Part of a small language model's weights.
Size: 8 layers, width 320, 5 heads of 64, MLP 1280 SwiGLU, vocabulary 7736, 18.1M parameters.
Architecture: RMSNorm before each block, rotary positions, normalized queries and keys.
Each number is 128 + 32 x the weight over the matrix's rms, rounded and kept within 0 to 255. Layers, rows and columns count from 0. Numbers have three digits each.

# q: layer 2 attention query, 320x320, rms 0.0665, rows 311-319, columns 240-319
# k: layer 2 attention key, 320x320, rms 0.063, rows 311-319, columns 240-319
# v: layer 2 attention value, 320x320, rms 0.0622, rows 256-319, columns 240-319
# o: layer 2 attention output (transposed), 320x320, rms 0.115, rows 256-319, columns 240-319
# gate: layer 2 MLP gate, 1280x320, rms 0.138, rows 0-5, columns 240-319
# up: layer 2 MLP up, 1280x320, rms 0.135, rows 0-5, columns 240-319
# down: layer 2 MLP down (transposed), 1280x320, rms 0.129, rows 0-4, columns 240-319
q311:122136094145109158115156130095112160078161164124132118098102127098152120156106132076125081102067162131127148066106144126134086135123173182108115148115093095119195115120158078142124140156103161179135151106130131200161117107145081043140067080
k311:168133113147142186137137143117207138185117075160071145072172143110123094086058161133094183156145166117191125173128151108151145088130119121112177115085163121152043132061090146186084079104090090088108202163100176159105090151108158191128111128
q312:100079099118186171131150119191124119139150115137122122176094160129137142109170077115110159059200134151091200148121070161198128180153074121179179174162143114136159137099130140070095046130106158101130131187144076121149127120095123168125130155
k312:098095140157122142093101106191094053169089164128163159105083156123133175197156145184104152125108121126107036087104149119091183084066174161142080077135139167084155112152102137131163119169127170141142121172146135114077186184100129074127126115
q313:143076101116131162142158157197160155121080135070117156189136107161179167160181110143120174108201093150132182102066116112114071086140142158174074160104170171154195116114101107127123122072097112100126073063130088106148111119111110102143082112
k313:119179110126083070134062159018167117145095148138153186125129186181124182129153147093074135109184081154088104143080135125057163110135146149188066111112144154113159115164046185134076125143155130143127148115174115060073086082107168138106179158
q314:089106129097125118077067142101162112147166156121166176154124116192104123175139148123114141082144102151124129145118126122080122141171088179099113161087125049175126121143103135137123116123136088104014115103082138054113138186135184052103145153
k314:141032103085131123166122104091130138103113146162141160162135170148169119105112150154126121136120080084176107115148131167176087154125098107132174119156084168129150178098067125162182167060123201120162116102132161097135168061100095126141112107
q315:170100112177127118176174155165117201066152100163056114100108145197110102129105077122097158148143027163154185160130164135140155171136109076116102077107096137078163129088187191174126139188193145147130150117124146172121143100148119108155177212
k315:093166194206126122109136154208102092154063190103189126186100082070087122131152111103170154146125174184088174091123138109123077086094150187140106196140169175088125168165133118082137101149136118138131158107166127088133128136186124113175172176
q316:122112138187104085201093165110121179140065118110096146133154116116120136093159128170161129138166141087044106102148158151121098092103068099092103095152139107133118105037164139153192110072130149089159096131205162162142118182149118127160130116
k316:130118145177096129166101087142148125088158136141065079109125108140106107112060110135122137045120082114178114137099202179147132137107173086199128113069067127120170168142105116119076154150189138163109165073102141128125158150161146094161141087
q317:127144138111156128086110139084093169127136086079132115156113129148115135146162153121172151089117177100121113152159125151104141141157078109109166168131074087179175168113134088128158100086109097113094131138114196103126123149135122095127126100
k317:164089114165152127144131111150145147123112133137141154172130109178158162114132156087100065166130140120165132133122115118145095089101148128177142078131150118114112121061066108098140143089113170096121153151154111150150180125094133154119118100
q318:115162092162113197096120095109165100085167140134091121065128085092136161145082104077115122158153134100142073174095127143156066086159145166120122134088152078130140115113136190090094138148192156147151171125142104125091071119161108093170165202
k318:166114181112130134151132099145145222118104151106051080160109117148195129109110153169084086138134132118102107150095095145084099101166145149094110092120056082150134146106169114151157075154163166117139108105128150111101094111147074105147107127
q319:185162123122122142166155114025124123166109074076118144188105055147164131112116130140126134089112096064094122104150146060134103097132191086138170132206139105110158136076193094199090091073072117153128097059116130123152084168121138120196082100
k319:151086113122152143071150110117146157090129115112054092054119098123170160093090138113104114126187171156126138119183127125142112108155144123159143078165134109133101131109121120154125141136175165140133105121183114129113155139121132207092162092
v256:115070125164069093170067118138124125121212097115122169154082069192105112119145096086073123170048103173157099064172105131087167110142099154144073089156154136141137151118125100150121148127141065143124136157204109147119120086160080163083160147
o256:188146160165162130126122115137137153166076107150080069075128098071181023085124120150103107130144091110101083149103117099144126104105121120091153127153062111137135164100061127141060110171137159138115101126193104148106167201091178125148114144
v257:068083096150062120111086099128116151099121143126155140078128143082077145125133158117122115145084222197170152186158164222126148097087109114145139119142122160169116227152115138143146145074150141086111153095196114115198123104107108089107141071
o257:063079183109125111056125083126164065122087135140098093103161125152171114143137137063133126141124096127136154082092117148163184139135207197150084071069108045139104097084091160119141214108125086128154147111162134052122161135096123151076139109
v258:092115064090116095095144133130187133117161154152176138141100130126175127169102068116153135142124147131115111186122129182174173132154083138089141075173120132120090105084115171122162141071139085107039136138165104116154119161114146112119122086
o258:149170085135153099156134085078104187117173141161151122135108114198134121094137126149116080064141150113064132158092120098162127140139071138109153063167107147087121171202129142105189133144173178074075130158106113152114094137127138147096177133
v259:111135127163149141147018103159088194160133038129132163129088130156131141156111155123143143077150071116129139142191132165128144157147150058101111092122096101153154072145141122132170092084101136149169046093121142164134108079115115170115063088
o259:048146114038152095114098100112159092077115167103099153140194100151149164133093146178114112101122096168109108136111160149086110131082152149065176155155118166147111053107152153079184087146196139116143096127108199165116093092079140170110109159
v260:123179139117146129127125163137153148134120142130137135156193109099121135120143109143071126088129198199122189144161097125122150098127186137113149180128114155125095106092134157143137171101105189070108169185175088133142116175165114162172223145
o260:123136115170108088103069115124139097064195107085087082092155120147113140110068102132148164104070143133133121130106115151182146133132161141101169097144182082138101155145131077169181144153129101146127124179163125141186120139103093159113096145
v261:171020161189166198099180157113124143128107120082108080125127171151112095155128182102129153116148088162119160114124117145062170169110163068090101070133096103115148122182171065121164117186160057115110123138113114142111163106082110148149149087
o261:135097071109148119118131121106130140105100135109119108172161147149157111083095171116073148099054116109118139099145091085187048118124109112136111211162148099108145113098071177130137157146181146111176092077158135089119150153118127089157122070
v262:154117133094065175141128218160151129152105104096095125115137116096166146120050146098100127169097153159119152134127134141176200196170154049159096085116130099057138086134070077078163100120094189104141126121081173127115123155085145081120126098
o262:105124067069092076090085087149179111180115185122137131174103108093133117157123152078174146098148139128127181146125133121120139173074147141099126153124099147064090132110164124121092204126137132148128104151122196123162076157112122122129092173
v263:090092155205120177178117150075171157157096134172130132116125097111109194133164178107125115062168111204118179220116155111153153090118086133105140037122082159177180161108125080158100090078119140119126096121131097128163119141154111181096116157
o263:137136165121139123146067110106103063176080105152119113225158055100117154120171106139129159183136094106186024109142148171091092106133164170106181074160159156103147068170176158137135164102151132105133112163121144091176135176096107105123152116
v264:121137138091167110105115053172120202154091179136137091129152081110144151159176149109104139143105131088132104179096068070138151140133097105115205175167151130124125130124082157144163114092081162128066166146135087118087128106100155102133124074
o264:142142137115146110157130179161134173035110131085115117114153175100150155136171106123144131142096107157098072093110141081123104111082057141126121100109122202151121132123134090158125148185153116161117087058131073129127138126103102091085163103
v265:128102136165194182140049085142064122121116086115148116140071138131107162110131172110119140098110145109098136063135118153100074100133142130094089171092062128146102058149145169139093182102079117108123141139146178166175167114101144060167075182
o265:121097151116122098092123139087122130113141151112130162126111112159108148175148100176138142097145106147156129068167110165101141139109105140138137178153125088092165117125102145196156087129162106131154166079136083132094088117128091192149132161
v266:154127128154100154138090146099114190122128132165099079096146180106143140146086114185108072101127162228116072132085176088198135128125133112094086135148133166184146109058167121149096192166131064108161090078120117096182082134195088169119130151
o266:113120108116085145080122105093143077135127113147097171116162158133131113141132106095118126126114093103141148148107156148164086069080111149086156181133097119165220035105163111113172136116146054109144116096179084116116105182124129141201093084
v267:144119161109154145118113161155101127159126128081128153175209106140137137206173115135128158168131165143173138125155126096120115074111140180070171156120136128090107144109145112141127166105130142158130120133139110116162114112121104103058175128
o267:141090131148092112160194098105116120087119113142119117136121156095143149076117105121167126122101123117145031049105151114171207130116124063125143106112139161170132128133081102130101146149117150120141140125085021130180129159145171142123146103
v268:099111153114091105104106087099103131153134097167106087078117153080117102119156099138130060118093126074153111138116153156134155124182164135205076133161085148149153140118124147177100118176115125145190084134175109159140156119127088131088115102
o268:153111102124161125116142168141094064105106169113118138158117128110201140203129106161160112146071095127093041152140159152157179083115128198121127088116181100101139083154198140153137184145134115141091128132186183091081149061109173120115130116
v269:120098108173132159100118113155121136119072116108171112142114142159092170118135166116133068119154071150139154118121107088146141149136133102091177077180144107141075135128126144156139126202134157171113051139213121181142113142185140160116136122
o269:126169197147117112082131124134127113176118127153137122149138154148128105169113083141102066164124138126140088121156157093177182142079189147134135155137138169181187096156103084090134158134136113137117104194113119099181067075113126092117097150
v270:113146165111117097134149132161063112204116121142150089160107134162145100164149145105116129065110114094101102179144133138087110126121184145040129117100160175103145119110134110128078074122169149103126072184156166140150130108125139115091136189
o270:157160143102111100109131139115103106157111079076125100123148097088146099043142134100113102100123132110103152102171136133116115131090065103151113139127164178068112107126121117135134114101083112143139098120206138115114117176121104069157146155
v271:149112065132134099165121079181116107131193162124171149175122096109082147105128098160101196154124134098082147133148112122109154147117161104171169111066165120063090088098128095118151167128177113159118143173061152177174155104099054147127153127
o271:178082144124053126086101151139105170129190158142126172161089113112154105155146114123126088152150065156089183101125123094096121153118202116121138082174099146141119142124160150116186105114145162115097153116162099133207164144174130135140140093
v272:096136174133109149148105152113073095190074154102129132086138141166117131117107069061231134147177135054085096104114134074171134115155132120086068155129111125177142103083187165145122133197103121104065131217188142103102104058106148094154077139
o272:118123139187155126158117141086132152121080089170099154134133157129158156118073100070127131141120145159146151174183131141137158123155078118062149180134116165134074132158110139134128136155140184067193144100066136143117171133152131123127086098
v273:174139071111069162214158101151161083132140064161127139138132087176133180100094127175101188177125110053160077158090187096109138146154147117101100085096124158127147110148158089117191133165157111119198179150123093114086122121183134147115073150
o273:129110119101093054155121108126138134167120137208106051110123134182157098136133157149144134096115187132131105152106131152061107168158141066129126092138154140150120091138120115135168184145095092138136148122179151102103128098149067119176137174
v274:153142203075143124129174148186125196111100115141134122138215123118173114164163120073166183160155118123135139139129105193108118145168139080157137177140120122118160078143089096139173123094103152154078102154085127121135144166054106144105109136
o274:136128148117138131105124121102155059120184113144118191158101140133131067145109136070133105108152117120148053097178133139108098137077119119152117199161163104138145210124122105165115121155169110106122131150149138155136131169102115105088085107
v275:112188116091118120172170153107209124162130116174122146192098128201093109088159142136134103120055135092188152222122109179114071112138164145157123113120146105181125080102120077167138097097053112166103112149187115126108079051177168161087123146
o275:116133191110097143156181049164167049151171094045128092124140128145176077079147031134091098072164078131076169088221136076073149141144122081076138124106100134172151138123144130119155091074153116149125162155119179075130110117179177124146148130
v276:108137144114138161057104104130157153114102106144196198152172154179147178176121128083093147077165077113134169132170176147071123157133098176085080134080163171124130084142089131099191045120193137104190096065088091077161102104115152077118120103
o276:144137127114092111081131087108083121094115164188116089090111114171077125093130156059131139113120151114134102115121118110108104147095166128152143133088086151113096145126168153125111187094136127119104129113089184178114116150142066092100153126
v277:176171108122144097145093137064103100081159110130106146103127140125115108125100146176147141128172098149091121125144138139125096118139164065087160090090120115192114067116163128161135120074090056135190133086093093142114166098106202112137089140
o277:126112154101094091147099113061143089116146172098119076159086160127087123090101091134080116153141116101137096106070151181087139158156114171105106115163110141074160115097103161099138198157156183145139091180120139159120088117180130139102124166
v278:133115137110076120107141139161114141149168157124173148138153120146164131138115117056177113162134167106181119095141087181114088172083147142076178111155135108079099127137105129095125161113105143097124128151101138129154173125125093102094194171
o278:133097139098117148145106117156087124150148137151170131073158146112104119103103125088114122137120166132114106108108176056172134175143157150125135114091136159147144115137156092143099144055131137041069121163150100177131199119131113109132122098
v279:104119059065069180089140136115127104150159142165097122119126113084133083094123121153200133124181130058143154156121116165151176165171138106125130162133178111053162164157134129120075172160128089127084082146113157138114135115064116117132127103
o279:047101130143157198140119136136162239160117084120166075138095153178099068156102150147154172110120126165094151123156062055137156126117116164109163146072155110084103095117176186174180053145093132114099145150076131131122157109144155148119127148
v280:161126124105164110107086181158110110148166089115123141154131127102168105191170098142145128143155101074141099164127114111115118215121198172119143172150141136130190076137130098122159143095130160095185167105133155207130190095151115110122143129
o280:166066097151121095140128124146110142121076078176104144090120125144112072134142123196146137114131212187103120101123130217145193169099131106184051084121141153136155099080124137057131100203109163134141167097123153044091139110066123110109153126
v281:131150086151174073135094118106141136137107153109112078127160156175100112144102127159100126130114101129125073139110098115107130139141081155150108156194142073126187139079158167180076083207085149185127118171198153074141157063139160204113124136
o281:093123155141095142106105158131193091133166120076207113073088129136112137109117125174134106178122122148206143179102154102135141153182121136099123098164103139136202183090087148098145137196094079111145132126142112103159144152113190188070111074
v282:140090121127100118101127095108144150099102132150134147106076113173131153146196112109112158157115151153128115206129080164151174139197086107152147110063236100159136077099115144101098159170118161138125165106163135175160107119090120091144139051
o282:127121111124047145118127129142089156127098159097089144078127168133147126133152214084147098181205103152159173098105142116135123105124112127088091105134124134137102123110116130131162118132163118133148161086129178075118134130117136092136101111
v283:096131140146138113094061080109106133117084078159140112082109159138115154127049083165189149118141091175074061160114107103099100182142139163080123121107148159178084097119110067133064117109128115150069137076125081122119071094115197112184109096
o283:172142131123154088163105138169142055095135149097066188190108112136164150128113093102163104135116157127114170115077146125161103079158148188127191100136085110121133178164120123086137097161163151181162178124085099143083139156091088103153103129
v284:110128049140129165147170113142181156169081131119193092129137109199131158169123181115073121136128151123143111189134141082154142123109091139141138058118048125085148102162172111116148078154099146147162141130059082056115113153153147103175184174
o284:148122154108116115125079123099158123140157118133164075160174138145118174126150123102132135085120170119171158147117089064143081137158174097105128168142132199121161122117093184103138140089090114104150101146187193134154244084158146205077142135
v285:153080175122084122101155212171113136105043190126115111119103128113106155091086175132170073144101061146121117180124133149107046133119151099184205098189168156102166131167122159131101120127112143130093091146148179145157149096135145159132128186
o285:097115121125077101139095090131156115145113084127122175102086136158158149159096173159181150127108097143117170083137151146070126119116149065071126115122155159143145139141139133133098103095105083104124129165144118148120135132104100035140074113
v286:139093184138154127144151095096123114071197132121095054088099148076083088167117100099071120119067145190163121144117115087172147125124165127138121170111142095171094162181118167152134153091183184219085113184162101163094144186071067167145104122
o286:107126060100115119079142174118109165113135130089119127179118187151106131102111110112145114103147101161112176138186125165115243115112137141118121098195132105109116143117107114100126129098118171158175145107136165061157209083058160160101120088
v287:151118144164108165104133147173076174162115144147139093161133109126127171170108127104109107131124097115139119109184135107120106162114177133080141030080173129121086129081104149146089147116090040114122154157158073117146140164134245084134159138
o287:123091182137115110135216142152121119137061119142151131159106108075103194094163168142087103186140085144114162159142130047187097164060194237152131124175105142105056129101143126121116110106113138105150089145175094116189091123208107138096084114
v288:124084120144135143153113131195119134155115131086144091110120099158113172098139175129125111128092156128126066160153164073095090061112138164159156125117129118144096112122168131154123141150158202145098131156154099137168135110181135140116128126
o288:094138171094137093116115061131135121130124123156140194139153129107148137116161085090137163127194079081183114148114125136101126082137163109102132099200151141091124139152128178144125075119145010188156175125125102131150155161150128106154185137
v289:082122134169121131159083209084165097150089105085152196166110100130123127127090184113108132191189090107182124149135139131093121117162089112117138098129133039097110078107121165156173101165115204165157131149127166169116136126231131113181142075
o289:140127127131147130120155098134130142153130180137108094091146144125142185118151081128125041128137169152121151220107133106105180142079117132085141196112093132169112137119063169102103145184192148139110138141112147158126164138078108216106101097
v290:136103122121097150155138093092181183133099040166115112123101089136152154160080128165136123097132102071139074162091133073169175154101187161134116101209136088162105068142082061090206114103126124193082143144151129138099114138114168117164084150
o290:184108117125134102125124119163174116119112143120148141163147079157107148116136147165153175141150141142142117117133105113127148193096134079126239082162090182192129125139136205115163095136109214147103157109138121145130080111144160191095070104
v291:096135127150075112162174059151156107172120156096112062133141109125084189076140112121158097127085107153149108175090203146173163108146115099152046186151150130110174178121121063178116170126127078165165162068096141046125157126084186137158093154
o291:139160163098111111110121117168131148125149111145162144131112136145138129126166112084111108110131103148113088138121106090107139122177069077116111124132093119184120091109173109126106184144034109122145126137167164140148145140119115156173156125
v292:119133117142172124123180136056079063151088160181081175117128065098147145074098130114156114124074068129129126152175145131110192127160086118181117163117126093077111179142126140177208125141109081143150104138127135097114127116077087112135105148
o292:113137111111094133143111135195112129102187147117151083083104117106091151108091139128172163151144159159163093153211103097099127086148165155106137102165147086102156116042127129149116095141120154132059167142133118128083143104130100217126196070
v293:126143104056145121113179183095176152132150141150125098078054147143059109108070116115103122154160186091084134066077103093126145106164156121125084116138123159112145156135164143059175128194125110117152180119081126103099092116144068201098135106
o293:100151161129130179218103169108124131105089146160178193044070153109189136152171139104104137165111162114159134190111090195094090148134110155155147113091142084129145137078133116154114107086092158203144145177123178114155096061185127105212066145
v294:118143132169136054089089139150085184113076110165180130078119152129100143137145137212146206121085195113147098225092127097092109140072170108130132144151140119146105144105138130101134071154130168089129145162112216117151166130069108084080154137
o294:136061136124059142151071095122075139110150113116137166076081098120117121076109102120070116153200145094140086161087162155136185143120111120172138133155169111089131097154181125181173090131059071111155160152079140093128108110117148118134119103
v295:198113187104165145166095118129072079154137113070145123125125138083144139131094119123112132093075098106164141128168132075133097160123201130142121126091087106151078114180142172194175097096102107161120168143135116186146190148110150099087159186
o295:122076124098134177035172144069125070115086086149154100149149115119126119125125114156108150105167081119112121125154161174112139162073134120166142073135083099143179104122145089132116139131132151138138151174131094126068108095157082147128126125
v296:134158205186142170114112082128134170174121128137091076122134180130160112082129167140102123109097024125122156166166189117154081126095090108062138179092164102119065113112124131172168133121154187147126133112144157133103148151149153131101153100
o296:093189198145084170177168213136164144151165117097096126098164103175119146121137061082128145154059087115113190118166125160071137129129152191155140070155158101124077117136131145077127128097152160102171079114151110175120122191105142172153241060
v297:141136075091146101098143070154143094167143157138112092081128137114125108075181128174128098086154094146070105088120129119116133131079103141125160151187137077194062160085103119155133100188109079053110169119117095127129149074163148105126053103
o297:123098144099139064168154115138060174099157051110159099168153087139136120136146137114161084085031174100121163188148130129152082104148144160114057087152109149145119096086085128119173120167098094144082103160107119110115174125157079124128226092
v298:171115140167128182158111124080160082054167082104114098111087100119133112119115155155111106137111132050132090041086116117131104134116165046152063062113076112122097067091095166118149108154086091172117116133139143152120129193068110179136069130
o298:142163132087134097098154169120183109169102185138134056154081101066119191159129128122115085113084116144125119148124122153170142075198130145118172142133197107163138126139114147075126136037132093196160120132185140209100173069087139142104130186
v299:120154113089144085075140169149167121166201157124141208105099142122119094120123153153133173150148146183109182134134110182157071104134108145127148096100165153114086089132098185172133148142164170179064130150174089194124111096135062078166103128
o299:131093111117132163129148114076094085130150142078127227075202118159122090154069088150147117120126099169122102177104099121141117161124125153122164126150153107117078149138125122135147137218182134137141152162139138141142147181078150127158096091
v300:156116197061174061143109127136143100136127130120136138144146203163153147171144197180134188141166050092146134160152108146106041130114131191088124141137085193124086103133139120129169087097096150105133096107091142075162093109081204107130099207
o300:121141099097117056161152146173116085184138136182114106183099088141143153081091142127131181142138194171073100078135161114052182182127086151081089086122110182170173089143103134137148093171123149169135074157102097124190050161132145166077125122
v301:076114089077131151142120147121154088183138151129122184131103155145134143092119134087155110133132166142110130146119130157165184086122081178182096133143090137137158115145141107134131164164156109115104112121122178097127122184123137103136105105
o301:146111081076084142088109137129126133157136089150160137129140100160101154144150138123185166144124120120134109119122105138151107126155057068145171120115123109170056177119105096143107182130103172117140152093077119149133134170107166158130126166
v302:142201123105157127135122117090119184134132087112173090142126172114144148176137088100117137136147133162129159081000126078128204118145167100153062116115133189124104114160102111150150173066128137156110147124088191066146134114111112134192090119
o302:105137109118094130107172145127048174049130116115154175169163081102123114129115134139117122107111121240100087128143187148140198128192116081157144135121110175131121115106132097133149112132132115173149087088079118144183122160212092149138089092
v303:186151120124177166145139196118156148053061180091103101137143124085165119146082169149140147091132157152185133120121165097138155142114137109099170188157152130087122088132152169126103150165136120072122171135103144159123117158150155139158122129
o303:174105149104116155133105163152183083157154117186143110111179129148134125121092148152102145075101132142170141164135146163128147097116158081159170142147095136167095118115136163153132164115128133128117141101117089102110136138123122085164059129
v304:141120167078176146191204132118159077098153140115109126176127149132143102143081133124075085162101123123202098111152122062054132144153128186127139215162120066122134076127153089173167127117109084175105189131119132101122115157117143107155118147
o304:129142200139170136113160065166145100091066043159131124092126166102153119074091180158152130066131105102108133157109113172094147138153187104105175139127100123118119125099139103134140228095123108154126121107092128164111120088099125150121171127
v305:098135183117096128161102137190156100131089121084136148152115121139089147157117109093164161160117096131115116111165115216112094151177165104107116126130200087147169145166178118130133085120134122088056074115212124127107139150086149153125138197
o305:122117173076145104153082106152110125139046149130110136166102133186115152185138145106047122123101159136068130130176068039124148169092126114139125118148170107154130117180141118079149152156077134167124125167069131154112121088063128166156059188
v306:059098137160144104099081071136130114107103142091151129093106178126111073145076096161185145155180133139125149077147134162115132153123091087105167080135118126139140182110126126151120102060088121139093140116116097104131122103122166120120104109
o306:102139123081132091104119126135196120100145091092152111130140170118110161114098021117110059168119131120149162167164130186129044145156098157130101130161018149119158133160187122135101160195135150130160115150106093173082110122101130109171113140
v307:110085119178088142099102141195101072084138181062101123137125055161134093157134148170085148151113136163171114141155112125135125094114122162123142162139096100145078175179138179136139097083115149103133102079137164132122124177154102137097139134
o307:152174095144073104106136117125108123194136161112128093121142128059158067163103129166147134149125133134125126156164112115146114081080145147118115112152120119115152110142116094063157168147107106126108115089161098138083138081091108135107171188
v308:080121161084101110123110108139146123139207101127136131121121171168080134089163108123159159113111187089165131160150158170109073093142180136125101147140155134162112097165138150100123148064161094131059135151102155127166108084162101140111116123
o308:145125134109137118106125085060123131075123138139114139108123160158145152096094125133149176110157137139117099080152137175125129159152097160131142130162110098138132091133121114118099130091111103145180171168099125129143129119107108190117090143
v309:149123098115162135176111094157133088114124134066138153107176141135139143098089132143135207184139128126132192057127076135176078020119132169102137131164146149118131102112186150194109095164093112137031062177137164151163115140145142124149100135
o309:139143185208170132129145087131161102124160090124148166070129108133178096133112095137130130097105133095168130088085122119132066138167147115140102122119138170141140135120094105138144176155098149132104135127107159071205127200142142107144137096
v310:212126162137165106142189171130099059152065111183109179155113120173196196106087088111115143137111092127098186081121131128121124097117106187136154155154110167166118107108156148162171141145112145127145183145089133127127148164076152128091106170
o310:158166163132107191129145088115146121169148148094175181121141135153105102133111226136087175105121127114115148024133133146102106111104092135111175181150181154138095116087129106089179172150104201126125143100173101238094060176180150101139147115
v311:113192112205144182120171181152147151143125113161143107121113129137126155163120088119100159144119107157103117193096120083238169172115126129160223106177108090178192138121179099151073161094162086094111134127143155128141114138101134142130088160
o311:114125184112111096104168128121148121144122119096115186130112089058127172109137122123120185063137122090144177136117131102133152127110145138114118122176185117128138146089115115107121128195091156106153091089109170146089075135111192081185128070
v312:209152125095152083175156189086156116143098051111149151179134083128165119130129135114159143083078110043104157159175115105097102160088080176159166152114098162102112128091091144133149091104119177075090147139103131122163141113157163120099133096
o312:134128117122102166125155074085181143139104135122117170165096116145080183098157157046110117153145140091107110127152082155115119106170146135070123045050073118083059116073142077118114084113179138136128145154112097137154149080102137151146108105
v313:089139168126098154059152203179157134182161130170078168115132088116151142107119142083124046127097142142116166075107096148170105111148183137172168145173124118107121115056145143104168180095181163147121133152144158132113129117217105174098160085
o313:089164148149091156106153097082188154127100111174145127131092078103110165147089150117091110106097130154053136175158109115146136100074046150109130075148168129103119153101142102097088180100177120080119107094168112106133065187145079169093095092
v314:105095130105029152121084137082130141138169109129110134148163171062128135163118148144178076155147124092107049104091153181115150148099125118091079104183084083130113119166102127154111083119105096172164099153116137115158101068085136089110087100
o314:124105094162121146121109167164116061174095107190188070146125145194090081150145126171142089147155109084132124154138080111156196131168141117090062102110153075090118096166102180183167141073132050071156144113160121179133118160142182114118153091
v315:131042105121079130116085081167057140077139161069184149142099172130210108092099155141146153135142092131138132127167135130131085176126165112204177114139117118150112092146116156151153063170131095148185132111130163165093157163081200108117041190
o315:123152078115188057144162098163122121140113117120070064158090117187124092078131111152091099154115135122144146119139142128127133162117136143111112108099131109177110152116138178095076148141104102117087136115124112157083175096116081136063108123
v316:121157126116117138155164126138126158141135150154164162099094201173134143217118125120110118149191103125137164127108127153105113169147129129123159151141124116155103139101145103130142144112171101091167125145150153148103089076127067112125139164
o316:160121075146154159133089132162151095116069084115156140108111142074112166099159180090119173105190124133085133150151146122119106205131163141077168166147129119095072128131165086116089182158133138095132137158119054125082131161204114092146114131
v317:241197151122181106136157107181117104195145170123091112107098185147122153183099174165152082114043057102133109109127149178089093141124141087142129161146065138103098110114180101120172122151137148210145188152108198149128147171107152097058111174
o317:175164149164104142127123150086145147149145152126138077144104103153126141110138131167161091119170110137198144097173129129145130152150112130116123152150151112173238130114164114157082189145149125114086042147150106131214117084128180057097153093
v318:157092132078107117109125107121101163134141143199125209123131186165148077139162101162126116146116126120171096111126097111163169161129111201164199154154069135112138149175106126151131129148114164158121138094147143135097122081115080120124061080
o318:122120125178157229124174156145133172130168109000152085110099102129117105103137163178132091080154090067136117140123085080148099106111131121167145055094136098077159104117126075109093185168133121126187165164131113126099150119057096133087173142
v319:113113152126153152115111089110065107112150142046133138103166179196112066156119159127105168101110106144172136115160120100137088142123139102119102125098166121100183155144104071205152088112105096150222045077059053137136177112102096083137110087
o319:122107164132134129142129090152102103157189127126137111138115124177163087096119137151117124084130135165125083098078133196166114090057063099070108086167108123110123109100094141115053147145119160158075140127155097080113091134117096116103158119
gate0:148131152101170160125079097176132106136093116138037148158215064162149157093200162076173134094117128149143140141073162146130135202118098153091117123083116118159154156090117140162094057134099161157144160170138050104148168067051124115142162070
up0:173134133133135149155062125153157124118181178159114135126132189151187138141149153130161136124137120087148121099082127110079132128103085114101173146128123151116143142152134200192029108143174135121178131113092126065127151125102148147079101108
down0:157118186035103093139141113110154165176133110119110075184125132088110135156137153087170101164139149138102077113093167125139224108143138129143121104071169186083099103125073163136147116117103171170165127140127080086122171196093168133113146099
gate1:113110172071122108159114066115132140127156152043125156108137126140106173135081162143160122110110139155175144127151120146136114103135158171081114204080092157127125115108139107098122120159127103118128160201114129144079190117106138206132143091
up1:164144131143140134149163100123130152118144120153169121125126151115128169167106080177168159107172087113192107131144167161091204093214157168154137156122130102099136125155087122136127088112140088080158168104160144175139129139142135101113071132
down1:174118144132124144078136107125146192108108100100167146158125186132129119231152120088176070114111094151166099079169097166176196117173094138118130127125165156130104097153067137127125124145109102144155092151117204135108145152077216124122138106
gate2:136108092156143150184086147095139064108195138081105113164091119118149139189038144148173127155151196165131148108091124153115133115068159121087095113097165124131061177116154076113103108142124152082126122124090097124108107196190096125141194104
up2:141109083144191180155105100125138118154154188129120129141117163093151160069150176111175127194166152149079173148103135170176079074130206096079090131149165112195121135141134114119129138100066135126113172108111093126096119137148192109115128132
down2:170159115108180110129112087111148126090115124109094120111153189142187151157101132149159142143173124143082162128104111151149117093136169117119117100140156101035156124133080086138136098145061136070102137102113099104172106101100156101163127157
gate3:138049092078114142155161184118130097078125049064154114149207129158118169139135081092167138164088115111145124148141169188102147120133093169148085100173108095112132132094149135108102119157142151117168179137180115143080118100027101144079168141
up3:135116162107142139121132086156163111148170133094056120149085163123139155107148064079197094131116187172141069104167125118099142147165154159080134125098126109131117116161182122102105156130088117076112081136097160186132086113137103154105155168
down3:152093161182131188124166091147099169090148111061106123134126133070180129085155062074182171111127154167145144105146170126105086133196165156064108179129130163103163140128146102121076171177145132163180161127106120191099113075067085062107128154
gate4:119124110090105132164102133156090120054129163170134151186184141129130180090179097167096160113125185157149137152112183070133141117114104170135200099140081170101152106113161117151133143121084142217100127120174161126177068145133108154108148139
up4:143155142119186136088163112149141103138132138121154135142069095160123132169137152143123139147169119133165125194114119140165123126095159181105127137118132083116133165137137128108161170072171168087131119098147150125091108101102093103150088143
down4:142139134160131067143185157093187165133167068090143139134082109085146062131139129085160194092128117109081143125190122103141145124116197108111116108132128141161174176109170077134133117116175107105124113115125159101068133088154134165141184150
gate5:083099107133158148098146078167143115128098126068130048090076137133127159141144189132110155108160125185163127107076126113108098129132148116153121134155095118117120018098105117163135106157089065087167146094099169102089106072068156081151139157
up5:133128101137114106110146086060167146114141098160181146100119112127094048082144088153099126140115085072113140142142111211119117138110108108134144180128045199146162143170065143104186082114172155195093165126171143166183114139151111139120134162